{
  "n_layer": 11,
  "d_model": 192,
  "n_head": 4,
  "n_kv_head": 1,
  "head_dim": 64,
  "d_mlp": 768,
  "vocab_size": 5840,
  "activation": "squared_relu",
  "norm": "layernorm",
  "norm_place": "pre",
  "norm_eps": 1e-07,
  "positions": "rope",
  "rope_base": 932000.0,
  "rope_fraction": 0.75,
  "qk_norm": true,
  "attn_scale": 0.15,
  "bias": "none",
  "tie_embeddings": false,
  "parallel_block": false,
  "extras": ["some layers without attention", "local attention windows", "shifted keys", "exclusive self-attention", "short convolutions", "norms scaled by depth", "capped logits"],
  "init": "normal",
  "init_std_qkv": 0.0424,
  "init_std_o": 0.0527,
  "init_std_up": 0.0607,
  "init_std_down": 0.0607,
  "optimizer": "muon_hyperball",
  "lr": 0.0102,
  "lr_mult_up": 1.25,
  "beta1": 0.95,
  "lr_head": 0.00507,
  "grad_clip": 0.5,
  "warmup_steps": 0,
  "schedule": "wsd",
  "decay_fraction": 1.0,
  "decay_shape": "pow",
  "final_lr_fraction": 0.05,
  "batch_tokens": 32768,
  "seq_len": 512,
  "doc_mask": true,
  "train_tokens": 124900000,
  "steps": 3812,
  "dataset": "wikipedia_en"
}
Each number is 128 + 24 x the weight over its row's rms, rounded and kept within 0 to 255. Layers, rows and columns count from 0. The size above them is the row's rms in percent of the matrix's.

# layer 6 MLP up, 768x192, rms 0.0607, rows 252-287, columns 0-95
size [107 100 121  91  77  97 112 103  95  97 111  44  95 102 107 115 109 111 119  98 117 105  87 117 121 119 116  85  29  77  97  70 107 115 115 115]
[[ 92  96 122 157 109 112 159 103 107  98 109 149 148 164 134 128 115 105 159  90 148 155 111 139 142 206 124 112 111 119 155 164 114 190 150 106 132 101 137 152 138 150 138 122 119 132 119 110 121 152  97 122  57  66 109 138 123  86 125 123 137 127 112 141 155 152 107 130  91 148 144 119 121 155 128 137 196 107 128 128 117  98 109 128 146 128  97 100 144 131 135 124 132 105 154 115]
 [135 121  97 104 146 151 147 144 155 100 142 100 133 151 131 151  86 128 128 143 108 149  92 139 133 164  83 174 140 142 151 126 148 106 158  91 144  75 109 139 144 120 116 190 118 188  92 169 127  73 127 118 123 133 110  91 119 148 120 120 141 128 119 145 128 145 126 116 119 131 120 133  88 101 141 101 163 106 127 127 112 112 128 113 162 165 123 107 172 168 138  80 130 123 110 136]
 [148 127 100 144 125 140 105 140 165 179 157 152 144 127 101 131 159 128 124 131 129  80 124 131 144  78 119 103 147  91 106 157  90 174 123 101 104 154 108 140 180 161 128 130  87 144 114 136 130 123  94 127 113 180 144 119 114  84 119 114 149  85 132  95  95 122 102  98 119  91 183 104 104 163 141 106 140 127  86 131 109  96 125 112 131 141  88 131 138 172 108 125 133 103 113 154]
 [132 115 150 161 124 139 112  97 115 110 103 144 116 163 148 104 120 148 121 149 115 105 124 133  99 139 141 137  98 114 111 135 163 147 125 151  93 112 141  90 136 128 180 111 118 155 132 107  72 164 111 108 156 106 121 132 120  99 129 116 149 169  84 168 170 142  83  97 169 124 123 182 117 144 108 131 122 114 162  74 135 112  98 164 113 187 146 119 144 142 134 168 145 105  96  93]
 [106 167 126 178 101 132 128 146 123 120 155 150 129 132 152  78 113 117 117 144 137 131 137 106 158 133 130 126 173  88 109 139 125 132 133 130  96 133 135 133 160 138 142  70 132 111 143  96  99 153 157 109 134 155 121 133  96 117 111 161 175 112 114 114 189 147 156 160 102 119 156 177 124 134 149 129 112 133 103  76 127 106 125 161 147 128  84 155 143 130 119 110 161 118 136 116]
 [ 61  89 111  92  89 113  93 141 139 137 134 137  68 131 143  97 157 132 171 155 145 139  88 123 140 101 137 106 107 102 183 118 132 127 130 188 110 160 137 155 123 117 126 112 102  93 124  86  99 110  92 128 137 130 105 114 138 130 118 137 141 131 114 124 112 159 143  82 166 133 108 170 137  92 106 165 136 165 146 148 105 108 159 154 137 162 109 146 119 151 119 132 126 109 137 123]
 [136 152 121 135 152 114 107 122 125 142 120 159  92 119 133 140 128 125 119 113 138  99  92  91 170 122 162  94 132 145 138 165 127 136 116 164 132 135  84 149 129 158 152 155 167 103  85 124 159 133 147 132 161 183 135  94 185 122 136 160 154  88 145  99 131 108 108 138 106 174 109 150 159 100 142 116 120 139 136 120  93 130 105 144  99  85 137  77 134 116 117 117 143 133 114 115]
 [126 149 151 138 123 117 106 129 130 138 118 117 126 117 152 133 122 131 136 143 134 145 160 108 114 135  90  64  98 128 130 132 109 131 121  78 138 146  83 122  86 131 122 124 125 123  72 144 101 124 116 147 141 159  96 125 121 115 128  98 129 179 116 135 145 157 115 130 118 134  98 150  97 143 133  91 116 160 114 105 178 123 139 176 123 134 128 122 132 145 112 114 164 136 146 158]
 [177 109 130 125 146 110 115 144 108 168 166 179 106 108 100  81 112 120 127 116 172 143  92 109 103 132 136 107 105 129 134 103 153 130  97 147 135 108 155  51 129 165 102 114 109 126 102 166 114 173 121 154 102 134 154 152 133 166 114 124 146 120 141 171 132 184 158 125 104  93 111 105 133 149 151 131 135  90 137  66 163 119 149 130 153 128 130 144 132  92 130 142 120 109 168 121]
 [158  95 116 158 113 146 163  81 179 142 120 102 131 154 163  97 122 120 141  97 155 122 120 100  71 141 108 128 145 133 106 120 106 121 133 119 155 138 119 129  96 109 131  75 128 146 130 105 127 150 109  97 132 157 110  99 138 136 115 107 134 110 123 113 117 123 153 164 134 145 121 134  96 126 149 130 104 130 113  90 139 129 117 107 127 119 113 176 142 118 102 165 117 174 129  98]
 [126  89  85 115 162 143 156 140  85 118  89 128 118  76 136 121 127 150 146 121 134 137 187 114 127 114 146 125 157  95 113 127 127 135 166 115 150 130  82 112 131 163 121 116 116 130 125 172 105 188 119  97 117 137 150 178  62 119 129 115 139 148 129 119  80 145 148 110 192 133 129 139 109 108  92 142 138  78  86 130 116 183 164 131 113 143 110 163 129 149 102 148 161 109 113 126]
 [145 118 150 152 172 144 159 136 185 137 123  82  82 113 165 121 113 127 124 130 127 171 108 142 151 118 146 147 169 134 147 115 173 129 117 107 150 130 117 110 171 119 153 128 133 134 133  92  99 135 118 116 138 100 110 132 115 137  92 150 124 163 105 103 141 138 124 112 127 123 114 133 155 128 160 133 132 124 158 136 127 133 156  97 118 138 120 146 155 167  96 141 135 108 111 140]
 [129 116 121 105 153 116  98 116 129 148 132 103 156 140 119 143  82 106 148 142 114 170 154 108 151 144 117 171 101 143 152 141 145  84 133 141 111 128 111  74 103  81 178  86 185 131 124 170 136 114 112 150 113 122 134 150  99 152 134 113 105 110 118 134 108 171  58 136  86 145 123 171 114 120 113  88 109 126 117 130 170 111  98  82 138 124 160 163 108 127 161 152 154 142 116 137]
 [100  97 118  96 178  75 121 120 135 159 125 141 145 162 107 111 170 109 125 152 174 115 133 135 105 121 129 101 117 165 146 149 113 127 109 167  72  88 114 117 107 107 158 151 129 106 131 100 109 129 121  85 144 134 136 129 162 113 101 105 103 106 127 116 134 115 113 123  97  98 113 161 130 122 138 133 131 128 102 130 169 161 128 135  90 139  92 126 116 137 114  99 132 128 146 157]
 [122 120 138  88 141 108 114 133 110 145  95 130 103  81 106 120 144 110 119 152 130 124 145 165 141 125 144 125  94 128 109 189 123  88  99 107 128 107 153 107 134 115 151 129 118 161  97 178 158 136 130 104 105 177 148 142 107 151 134  86 111  82 136  80  93 130 140 125  88 149 115 144 133 109 100  98 106 143 147 148 109 134 120 156 174 126  96 104 120 112 127 111 112 159 137 118]
 [126 154 138 140 104 113 121 124 162 150 107 149 148 166 126 180 132 139 149 143 123 144 138 154 138 135  86  94  98 119 122  49 110 105 157 112 144 138 152 129 138 133  76 108 144 135 108 158 111 146 120 131 124 117 103 130 136 130 114 108 135 128 133 119  84 119 129  86 135 144 110 148 106 178 151 124 128 160  99 140 138 121 139 152  88  98 127  52 129 158 163 139 123 111  96  87]
 [129  98 122 114 153 141 141 131 113 144 124 128 125 130 117  84  83  89 136  71 145 145 145  78 110 139 130 137 136 136 137 149 176 123 129 125 142 132 164  97 142  98  94 170 139 155 122 161  84 126 103 145 129 152 177 133 128 111 138 114 120 115 106 117 126 108 139  92  78 157 149  86  95 120 156 100 111 129 105  77 149 128  97 148 126 153 105 154 116 145 136  83 133 156 150  75]
 [ 97 161 114 108  69 160 136 123 106 125 108 121 136 126  94 127  73 124 117 110 121 109 133 145 111 124 153 126 144  79 108 136 161 113 149 102 120 132 174 142 120 135  90 138 108  80  99 122 126 107 122 164 145 156 152 114 133 131 169 147  92 105 101  95 122 155 128 102 167 142 141 133 155 156 140 115 172  94 111 160 142 140 179 124 129 132 109 102 130 143 123 110 114 113 133  95]
 [127 134 154 152 128 101 134 127 157  92 134 105 149 179  96 144 121 109 151 154 145 157 153  83 152 156 153 129 102  99  97 108 100 107 161 177  99 143 152  88  93 164 164 145 103 135 126 172 137 148 139 120 143 131 117 139  93 147 119 151 115 156 158 183 171 130 126 112 169 168 160 121 101 109 146 155 121 126  83  84 146 131 107 160 133 130  94 126 146 171 124 118 128 124  99 105]
 [125 160 119 154 135 151 134 140 134 111  81 150 124 162 167 119 121 125 163 134 150 104 116 102  77 156 155 118 146 140  99 112 136 152 151 197 128 135 155 136 139 124 144 122 112 111  94 142 166 160 142 146 157 168 112 123 140 108  95  74 113 144 159  95 134 161  80 109 145 136  75 125 181 156 159 113 127 125 126 135 180 127 134 134 129 174 126 143  91  90 162 105 146 112 135 106]
 [156 133 162 143 166  92  78 109 127 123  87 137 101  83 152 133 120 104 145 123 131 117 151 106 160 163 147 136 142 124 101  72 161 126 152  70 161 143 155 112 162 124 112 117 105 154 145 122 113 129 118 137 174 142 142 144 131 171 113 116  96  88 149 139  99 106  91 116 147 142  87  92 152 143 110  98 141 136 116  50  89 106 118  90 127 140 130 131  79 142 111 103 180  94 136 136]
 [135 115 108 159 106 114 162 141 106  89 129 150 162 166 125 155 150 136 151 127 152 137  92 179 138 178  88 107 146 112 123 154 122 112 141 117 120 166 116 117 110 176 160 140 132 128 126 124 101 153 140 127 136 146 149 124 203 101 109 152 125 180 113 135 142 114 149 137  85 130 133 125 129 115 126 103 137 126 153 145 163  94 133 120 116 118  82  77 113 111 106  79 139  51 106 138]
 [167 117 161 114  67 147 124 126 149 131 156  80  92 171 130 167 112 128 108 131  77 128 106  64 105 137 156 135 114 143  68 130  96 168 153 176 160 149 130 167 107 123 136 154 140 157 139 116 120  88 155 136 139 145 138 146 151 113 160 157 109 128 118 107 149 161 124  98 105 121  98 105  87 122 114 114 101 126 132 160 107 100 142  89  84 153 115 137 103 113 138 102 104 156 124 101]
 [113  93 108 107 126 187 168 124 154 133 133 165 112 129 133 166 143 118 123  96 147  86 154 106 115 143  77 153 147 131 132 155 121 145 132 138 117 143 144 149  84 143  90 112 118 145 108 146 142 128 103 146 116 167 156  75 148 114 136 116 116 147 107 120 111 151 150 129 178 116 130 114 117  97 126 144 161 129 126 140 114  92 167 116 161 157 110  48  94 126 117  98 125 145 140 160]
 [100  82 124 137 120 149 131 115 137 167 156 120 156 131 144 150 143 133 116 134 160 100 141 123 149 105 104 150 168 111 162 145 108 131 124 117 125 109 141 129 179  94 142 130 131 149 131 128 132 116 158 117 150 110 134 135 119 116  88 117 101 156 133 122 127 130 117 142 122  83 105 102 148 111 166 147 131  99 107 157 121  99 149  91  96 128 123 107 105  78 133 162  94 128  99 122]
 [168  85 144 149 123 121 126 113 102 105 110 125 154 117 144 146  95 140 122 170 170 114 118 115 170 123 137 147 100 130  83 126 146 112 139 100  92 116  92 129  96 145  90 138 172 139 102 100  88 118 122 119 120 153 140 146 169  95 147 128 158 132  94 111 123 109 124 132  95 117 145 145  94 111 173 107 102 117  88 140 100 134 137 103 135 125 160 117 137 109 106 123 128 123 145 113]
 [113 151 103 180 173 127 189 122 135 132 151 115 166 126 100  89 141 138 139 135 156 109 104 138 165 112 102 105 126 144  89 150 105 150 142 157  99 105 127 150 125 125 140  90 113 127 109  90 121 139  83 106  97 173  72 103 137 125 155 125 110 125 100 125 106 142 129 140 127 102 104 173 113 141 157 115 127 130 151 177 122 123 143 140 149  99 132 100 165 128 136 160  76 143  93 142]
 [160 107 134 150 117 136 124  89 152 179 116 128  92 135 137 119 144 134 164 178 134 110 142 105 133 146 173 106 141 136  97 117 166  86 131 118 158 178 101 133 147  96 123 137 109 128 132 141 112  89 165 190  92 119 105  83 128 114 133  76  97 148 156 137  99 126 107 172 158 104  82  89 139 109  95  86 137 158 131 107 119 130 113 140 135 106 127  97 124 131 133 136 128 125 140  90]
 [129 168  79 103 134 164 130 144 115 136 156 153 177  96 127 143 111 130 148 127 123 170 111 132 142 118  73 141 147 148 117 144 162 111 105 119 120 121 115 129 169 109  97  96 106 138 133 111 130  94 170 127 136 143 184 111 113 115 129 116 146  90 117 140  87 137 125 117  93 104 154 131 126 121 119 130  83  93 119 143 108 156 100 117 120 145 161 142 130  92 141 145 145  98 125 143]
 [138 112 110 178 132 136 157 130 151 119 107 151  99 130 111 112 127 115 164 102 167 126 102 178 103 122 133 143 102 137 171 161 101 122  93 113 111 175  92 112  94  72 148 144 142 139 113 189 136  75  92 140 124  83 103 133 112 150 118 140 139 143 146  76 150 131 147  84 137 138 128  73 121 143 133 176 142 131 150 153 139 138 139 139 196 112 116 105 146 120 120 166 143  92 139 126]
 [112 158 142 102 107 100 125 159 149 134 175 106 138 140 126  98 117 138  94 134 115 163 104 161 163 124 113 144 155  93 120  78 117 129 146 126 111 125 164  77 101 125 112 140 110 157 118 161 147 133 104  90 132  68 118 106  88 110 136 118 121 156 161 136 147 130 125 135 123 168 137 145 145 126 113 116  97 122 143 125 114 139 153 159 110 141 143 117 111 116 116 139  95 186  93 102]
 [128 162 126 119 148 110 151 120 147 148 132 123 130  34 114 127 133 108  81 125 110  70 126 154 150 170  99 152 152 125 163 122 126 127 130 142 108 159 141 119 119 154 138 125 142 166 133 115 186 142 142 129 100 137  94 137  91 140 146 111 153 183 128 130 126 157 115 162 102 128 148 127 154 175 145  95 101 137 103 111 103 142 137 111 198 113 144 131 121 157 128 133 113 102 113 126]
 [ 94 133 118 144 159 140 147  95 124 123 139 121 151 119 109 104 142 107 158 127 160 102 121 133 117 100 103 123 123 120 168  91 113 145 161  93 114 110  69 176 137 112  97 146 163  74 162 116 148 125 109 152 110 157 124 150 149 110 177 125 107 113 145 122 137 145 144 169  98 119 151 130 119 151 145  91 121 101 148 113 157 119 145  70 174 121 139 120 141 109 133 115 138 118 140 139]
 [135  68 158 101 119 144 178 116 131 211 101 125 152 105 137 126 161 119 124 123 116 164 151 135 119 123  95 119  90 149  93 140  97  99  65 161 116 140  92 112 142 152 173 115 120 117 136 119 116 108 154 117  85 100 123 125  95 111  93 127 103 146 124 151 137 131 130 100 130 122 116 133 173 144 121 117 110 130 124 141 125 142  93 161 148 122 141 101 134 107 125 109 145 139 117 128]
 [ 80 119 133 147 148 105 153  85 129 116 140 184 131 115  85  98 113 175 126 156 123 145 158 126 117 121 176 136 141 100 124 129 135 140 131  90 139 142  91 131 123 143 163 118 143 116 118 114 130 143 135 153  98 145 139 131 177 103 136 114 147 141 107  89 111 139 103 130 102 126 111 156 147 110 144 137 130 135 148 125 165 141 163 103 115 101 115 140 148  81 103  96 130 142 142 132]
 [150 140 119 139  87 159  91 151 136 114 111 185 116 120  95 101 107 165 150 134 129 132 144 124 117  77 126 102  86 130 108 141 110 124 138  91 140 100 138  77 170 172 107 126 141  75 126 156  84 117 127 135 132 141 128 116 112 136 114 143 126 115 116 115 116 147 101  99 109 127 100 121 157 146  87 107 135 103 112 109 151 112  97 120 148 130 123 101 129 121  99 199 143 126 110 155]]
# layer 6 MLP down (transposed), 768x192, rms 0.0606, rows 252-287, columns 0-95
size [106  97 126  88  77  97 117 105  89  99 107  44  90  98 108 113 120 110 139  92 115 101  91 115 120 120 121  76  32  76  93  66 101 114 116 110]
[[153 129  95 100 136 146 125 123 153 136 114 141 142 122 142 123 127 101 163 134 135 122 119 135 143  72  82 125 142 114  94 135 128 122 173 126  80 143 143 115 113 118 124 138  77 109 123 136  95 135 136 137 146 178 165 120 168 140 120 150 141 194 116 152 130 125 142 180 161 134  87 131 164 109 167 111 143 127 153 126 121 159 159 161 143 129 185 140  95  93 106 139 110 129 116 137]
 [113 110 157 116 137 158 135 108 151 155 136 123 120 125 129 148 123 101 132 155 141 132 150 125 125 132 132 105  72 135 125 152 141 121 131 138 117 128 151 152 117 143  94  82 124  63 125 104 140 179 121 111 150 129 137 133 120 144 129 127 113  61 145 119 110 100 127  74 139  70 130 119 131 162 139 149 104 152 115 111  97 131 105 139 150 127 166 126  58 128 144 158  98 116 159 162]
 [128 120 104 111 163 120 148 151 115 146 108 104  99 119 114 124 123  97 121 122 156  96 149 117  77 151 175 164 156 133 125 139 120 104  58 121 135 150 124 145 111 133 122 150 162 136 112 145 144 124 103 106  98 103 157 113 150 130 131 116 170 120  92 127 130  93 162 130 138  84 125 143 123 101 152 177  82 121  57 113 115 114 123 145 128 137 152 120 142  81 157 123 100 100 127 111]
 [146 134 123  97 138 152 104 110 126  90 152 155 136 142  89 119 139 106 127 132 155 124  89 172 146 164 112 153 105 139 140  98 153 103 166 107 132 103 111 116 105 139 106 151 123 123 139 137 166 120 124 166 138 135 139  82 137  97 121 127 123 132 139 135 161  84 137  95 117 164 108 105 150 124 156  86 137 106 114 134 109 154 116 113 146 139 132 160 152 137 123  80  99  71 133 153]
 [138 133 108 154 112 125  88  76 127 144 161 168  91 131 120 139 159 145 117 127 152 131 170 140 121  84  80 141 136 151 126 148 110 153 137 125  84 196 133 132 113 154 157 112 162 109 126 142  85 121 110 141 104 135  71 141 109 121  98 116 141 147 149 133  84 156  88 144 141 117 144 121 102 112  97 115 146 126 158 141 159 174 142 109 109 126 122 129 107 136  70 135  98 121 127 125]
 [122 166 174 133 150 114 108  95 137 127 139 102 143 122 142 183 148 115 103 124 138 117  98 112 144 124 137 105 124 122  83 115 144 107 133 107 133 161  94 134 130 124 116 122 152  66  90 168 120 161 171 115 134 127  92 133 135 143 131 133  80  80 151 141 150 139 124 132 105 125 144 142 114 126 111 107 130 138 125 135 157 108 142 112 117 138 103 159 166 140 165 149 114  77 127 135]
 [154 122 127 167 123 126 138 107 119 120 130 122 173 132 116 129 114 158 121 109  90 143 157  90 138 124 143 150  87 122 153 120 111 103 125  83 128 156 109  79 134 131 101 181 126  98 133 103 120 129 127 154 109 140 153 129 155 119 140 125 123 107 105 101 153 164 129 164 123 134 156  93  73 150 158 160 152 101 123 138  90 128 116 123 146  60 125 151 128 113 126 132 125 128 135 105]
 [110 127 171 156 125 125 131 129 154 165 114 135  94 120 106 145  91 158 156 135 138 136 145 110 103 130 129 171  89  93 125 129 130 141 132 146 134 150 150 125 106 124 161  91 131 108 149 103 165  54 157 103 122 118 133 108 140 111 134 113 160 125 142 128 129 117 125 132 104 144  81 145 107 118 135 154 123 164 146 118 113 154 134 141  90 101 176 111 163 140 163  99 155 123 151 126]
 [ 91 117 110 110 121 144 126  79 179 109  94 102 145 167 177 148 145 126 164 125 139 112 150 151 146 129 131 130 137 116  91 148 167 122 170 156  87 128 108 163 132 125 131 161 100 106 126  86 115 114 114 131 154 172 157 143 128 136 134 105 102 140 139  97 115  92 140 162 134 140 125 103 135 161  62  81 132 162 107 124 114 133 141 122 133 151 105 118 120 175 148 125 126  97 128 136]
 [144 116 169  84 119 148 105 145 130 141 127 144 129 134 149 138 163 160 124 144 128 109 131 132  88  93 134 115 134 109 165 164 137 136 136  93  79 129 122 123 135 141 116 159 135  94 140  81 153 143 103 125 149 135 110 180 136 165 163 136 130 126 134 137 151 152 182  86 116 124 106 117 149 151 142 150 163  73 121 122 105 107  89 118 171 110 151 100 149 137 128  82 129 114 118 136]
 [127 169 133 127 119 126 140 153 102 178 139 136 111 129 125 158 117 114 117 100 138 128 124 107 134 151 147 139 126  61 111 120 121 123 155 182 129 118 140 107 118 125  71 132 134 114 110 146 113 100 113 132 134 123 172 133 119 121  90 132 125 136 143 128 112  89 116 110 178 149 147 165 159  85 100 131 107 110 129 128 139 112 176  87 118 138 108  97 142 140 117  79 157 115 121 140]
 [140 118 140 123 128 135 141 161 158 133 131 138 121 110 149 138 122  97  66 108 116 185 105 127 184 112 155 108 115 140 146 160 126 133 114 119  95 165 180 103 130  57 122 133 156  96 136 103 111  80 147  94 138  87 114  87 135 145 126  97 117 123 133 125 133 110 140 124 104  93 117 107  99 106  73 142 110 122 145 191 132 135 162 142 132 123 108 131 125 137 113 106 100 147 129 150]
 [114 149 134 165 155 114  73 161 145 129 114 137 146  82 115 129  81 157 147 149 145 140  94 142 117  98 120 127 160 113 141 119  99 165 129  98 143 113 132 110 168  92 167 141 113 174 125 123 141 129 122 111 131 113 162 112 163 112 105 128 119 163 139  71  98 134  69 114 122 121 115 147 145 141 121  77  97 128 135 122 136 170 154 125 116 121 209  98 140  72 136 171 124 131 121  84]
 [115 136 129 166  91 169  65 184 125 117 176 163 135 131 140 133 109 137 109 139 109 142 131 133 135  98 125 111 118 130 131 150 136 104 203 139 127 114 119  79 120 126  93 113 110 136 101 106 132 123 104 119 183  67 135 132 120 146 136 190 122 162 104 149 130 167 120 173  93 141 131  67  95 118 130 169 142 112 131 134  63 114 139 116 118 138 141 143  98 150  83  87 165  62 118 109]
 [144 132 102 112 134  99 137 119 127 122 123 152 174  89  96 105 136  96  91 102 168 114 123 140 141 164 153 183  94 155 118 124 150 114 112 105 119 128 148 137 149 116 116 147 124 107 137 117 132 130 149 176 165 166  82 173 118 202 140 119  92 135 120 154 155 130 128 145 138 125 140 102 136 150 131 135 120 152 139  95 109 139 161 128 115 102  92 133 117 132 123  89 138 174 129 120]
 [144 130 128 181 142 147 178 129  89 116 119  84 137 125 107 146 139 112 149 138 125 142 178  94 134  93 158 163 150 110 110 136 128 117 113 150 153 125 150 146 153 133 125 119 125  70 162 131 141 148 129 156 162 169  96 153 123  89 142 111 125 137 144 129 151  99  62 135  94 138 135 162 114 127  90 139 178  98 140 135 125 116 122 128 138 140 166 128 118 105 100 115  98 125 121  85]
 [113 123 155 115 101 148 127 145 149 110 152 149 111 134 155 109 152 110 135 123 131 129  91 100 149 115  91 123 116 133 150 140 151 117 136 128 124 132  67 130 113 143 153 115 102 106 149  89 113 105 125 150 131 163  95  84 125 136 130 114 147 126 188 130 110 115 160 135 130 144 155 166  93 132  90 158 147 171 132 139 149 141 105 157 121 145 143 154 115  99 144 120 122  77 115 132]
 [151 104 129 127 150 115 150 148 172 128 138 117 112 127 159 138 153 159 118 129 138 137 107 130 156 150 150 130 138 125 122  89 145 120 120 125 119 155 111  99 137 116 103 157 124 144 155 146 137 152 142 124 131 166 149 141 166  89 137 118 162 155 106 132 134 142  81 170 135 144 123 125  83 135 120 160 137 131 118  79 130 155 136 123 178 130 150  87  83 146 141 148 101 130 143 110]
 [189 145 117 134 114  92 114  74 122 146 120 139 146  98 147 130  96 158 101 117 174 115 168 104 152 125 125 134 116 128 182 124  96 152 134 121 143 136 143 119 135 165  99 105  93 117 125 126 125 141 113 123 122 162 122 106 118 169  91 100 160 138 113 118 135 133 143 118 116 149 127  99 124 123  62 121 100 110 111 123 111 171 154  79 123 103 148 103 151  97  97 147 165 109 130 106]
 [109 125 105 102 108  88 126 111 155 134 146  93 113 123 107 101 152 137  98 157 145 143 145 143 159 161 109 138 149 116 122 123  93 123  98 105 141 130 111 176 114 137 116 158 103 153 151 151 138 100 106 130  93 153 136 151 129 134 172 112 182 145  62 143 120 144 170 147 160 122 149 119 144 146 117 128  98 106 120 178 108 136 134 131 132 112 111 140 155 155  84 109 137 122 145 127]
 [147 109 148 122 125 171 106 117 125 157 154 166 122 112 132 122 108 113 195 132 113 133 111 135 120 161 161  82 124 142 119 126 147 112 153 150 142 142 110 104 147 116 111 120 151  93  94 152 114 140 135  98 105 112 140 128 125 123 132 148 114 158  83 118 100 123 141 116 113 115 136 140 138 124  95 155 100 104 145 124 134 142 142 122 110 111 148  76 157  81 112 148 102 127 112 126]
 [160 131 121 122 118 170 126 110 139 110  86 109 119 130 133 106 115 110 111 132 142 162 142 169 153 121 107 118 112 142 151 100 106 116 151 148 102  98 134 127 146  94 131  93 119 141 174 131  83 118 146 134  99 131 132 153 126 137 146 116 133 168 170 128 116 122  75 146  68 130 150 153 103 146 133 123 142 143 131  97 113 133 107 137 197 136 106 121  94 153 125 143 118 112 110 141]
 [ 97 142 145  86 154 179 120 125 165 150 160 104 156 108 162  70 128 170 123  91 111  93 100 140 124 121  78 149 166 156 125 118 112 126 137 104 113 110 140 137  98 131 165  92 151 102 127 127 145 118 117 128 124 128  72 151 137 131 102 117 128  80 103 118 132 141 148 113  91 148  87 128 122 145 105 124 123 150 155  75 115 133 141 118 160 174 127 126 130 116 108  91 123 154 110 144]
 [172 105 120 126 110 165  59 120 128 118 124 136 124 137 126 123 152 124 134  95 110 139  87 112 152 137 167 100  95 123 114 138 107 115 128 121 112 131  80  91 134 136 119 143 118  94 168 146 156 142 125 102 109 115 132  98  92 147 157 153 119 120 112 122  88 110  79 119 121 121 146 127 156 122 105 146 124 122 125 135 167 124 162 137 118 110 116 177 163 162 142 102 164 101  83 110]
 [101 113 115 110 110 105 161  88 109 139 124 164 123 133 154 126 158 131 126 122 111 163 125 142 144 110 156 127 133 163 129 173 125 117 114 123 184 165 141 130 109 148 139 147 131 132 156 107  98 134 116 102 167  88 113  85 140 162 150 113 147 182 127 116 120  65 116 163 131 123 145 167 120 110 121 130 135 125 105 131 148 111 135 115  96  73 134 102 129 104 122 120 139  89 157 108]
 [128 140 148 141 119 172 128 148 135 128 166 136 114 154 141 136 128 138  92 109  89 103 150 142 132 124  91  95 151 140 121 119 153 163 151 131 146  74 156 108 145 112 130 129 143 117 140 147 131 144 105 122 152  98 108 156 144 140 136 127 151 130 154 112 147 155 106 131 126  99 147 122 107  82  96 163 139 130 108 147 124  86 134 102 140 100  96 140 143 154 117 154 139 149 182 111]
 [138 135 184 152 115 144 150 114 169  88 110 110 132  82 133 159 127 117 107 173  96 148  87  74 125 148 178 135 129 121 103  97 150  95 112 124 124 109 100 113  99 131 116 111 142 125 132 126 101 139 155 115 116 108 131 173 148  78 138 111 108 114 117 111 162 143 120 128 152 128 141 112 125 167 111 106 117 117 170 109 126  92  97 124 127 135  77 100 131  74  86 143 147 137 141 161]
 [104  97 147 159 174 111 117 129  65 138 129 127 134 122  50  96 131 124 136  64 110  89  99 144 124 128 128 124 113 141 102 106 144 141  91 165 121 155 126 116 177 132 139 140  99  84  97  97 120 139 131 117 119 128 153  99 133 137 139 141 161 127 165 139 121 144 157 108 123 114 150 153 160 125 165 120 106 137 100 109 129 140 153 148 131 130 134  89 130 155  98 151 127 153 112 144]
 [128 169 139 104 134 123 127 157  96 163 131 145  95 132  94 143 123 127 138 139  99  91 152 107 107 150 120  96 100 101 116 169 146 157  96 143 137 116  64 141  72 143 142 128 150 154 137 142 108 117 154 117 145  91 107 152 101  79 127 135 151 130 126 100 154 140 136 135 118 123 109 140 122 115 168 124 157 120 147 112 141 135  87  97 116 153 153 165 125 153 128  95 166 123 131 147]
 [163  95 114  92 126 104  98 172 142 151 142 146 141  91 141 135 124 114 107 150 122  95 124  42 137 105 133 183 125 183  70 119 165 118 178 160 121 148 175 122 127 110 129 121 128 150 144 155 106 115 122 144 127 132 130 130 103 153 132 104 148 117 160 142 112 137  63 177 100 119 178 119 133 105 136 144 112 115 118 143  94 122 122  92 102 127 150 128 110 134 100  71 140 154  95 112]
 [118 111 111 153 155 113 146 163 139 149 126 135 143  93  95 128  85 108 136 110 148 142 145 143 121  83 114 127 137 136  56 109 137 152 112 136 100 157  98 141 106 116 119 119 126 137 133  74 122  80 143 137 118 151 147 118 139 147 131 143 176 127 124 151 169 136  86 141 180 124 115 125 124 116 155 126 163 116 123 147 133  90 162 139 125 174  77 104 147 117 157 102 139 128 150  99]
 [182 130 111 120  92 136 163 146 104 111 115 127 129 126 156 112  89 124 127 153 113 153 111 118  93 136 198 120 133 118 125 186 130 119  93 161 123 168 142 132 145 141 158 177 108 127  94 145 137 126 132  98 119 135  95 135 149 126 115 113  98 128 180  74 123  76 125 100 115 148 124 164 158 126  83 128 129  72 129 129 162 153 111  72 115 123 112 114 162  92 132 143 128 136 158 100]
 [149 113 135 139 125 140 148 130 175 109 101  81 137 138  94  87 122 114 137  83 157 118 123 121 152 140  64 147 129 141  94 105 131  88 160 137 130 144 100 140 145 120 151 172 130 116 105 171 161 132 148 132 117 120 158 131 124 143 130 114  98 127 169 162 114 118 109 144 149 157 128 130 151 111 125 112 100 144 123 166 115 147 141  94 159 134 115 170  87 113 145 135 113 142 155  58]
 [138 125 147 125  99 106  97 149 127 124 122 177  82 106  97 140 167 149 116 105  80 148 157 130 151 138 124  97 131 132 170 111 131 160 184 121  96 121 139 158 113 125  74 117 163 121 126 124 159 153 154 143 151 200 154 115 118 148 141 105 116 157 124 112 120 159  94 153  92  99 159 128 103 147 115 124 127 170 115 127 122 149 125 151 122 103 152 130 101 107 137 162  99 112 100 149]
 [177 150 157 135  99 149 144 121 132 105 172  98 110 110 124 137 124  88 129 146  96  82 134  86 118 119 116  84 143 150  95 162 116  88 143  76 133 110 209 140 139 125 125 105 129 132 163 150 136 171 132 107 145 106 139 112 121 161 110 129 133 112 175 140 115 147 108  90 150 128 134  87 139 136 109 135 126 147 144 151 151 108 161 107 164 124 109 126 117 125 139 127 139 109 116 155]
 [ 77 122  92 106 113 102 134 134 122 134 150  95 112 177 101 113 110 171  80 134 140 160 153 124 121 139 109 101 180 120 146 168 108 190 155 146 126 131 126  95 105 116 127 103 124 139 106 112 135 136 138 142 105 144 149 142 102 104 110 118 132 124 158 110  83 179 186 125 158  91 113 106 127 144 140 136  91 112  87  96 137 124 167  95 121 157 117 138 106 130 125 141 132 115 147 117]]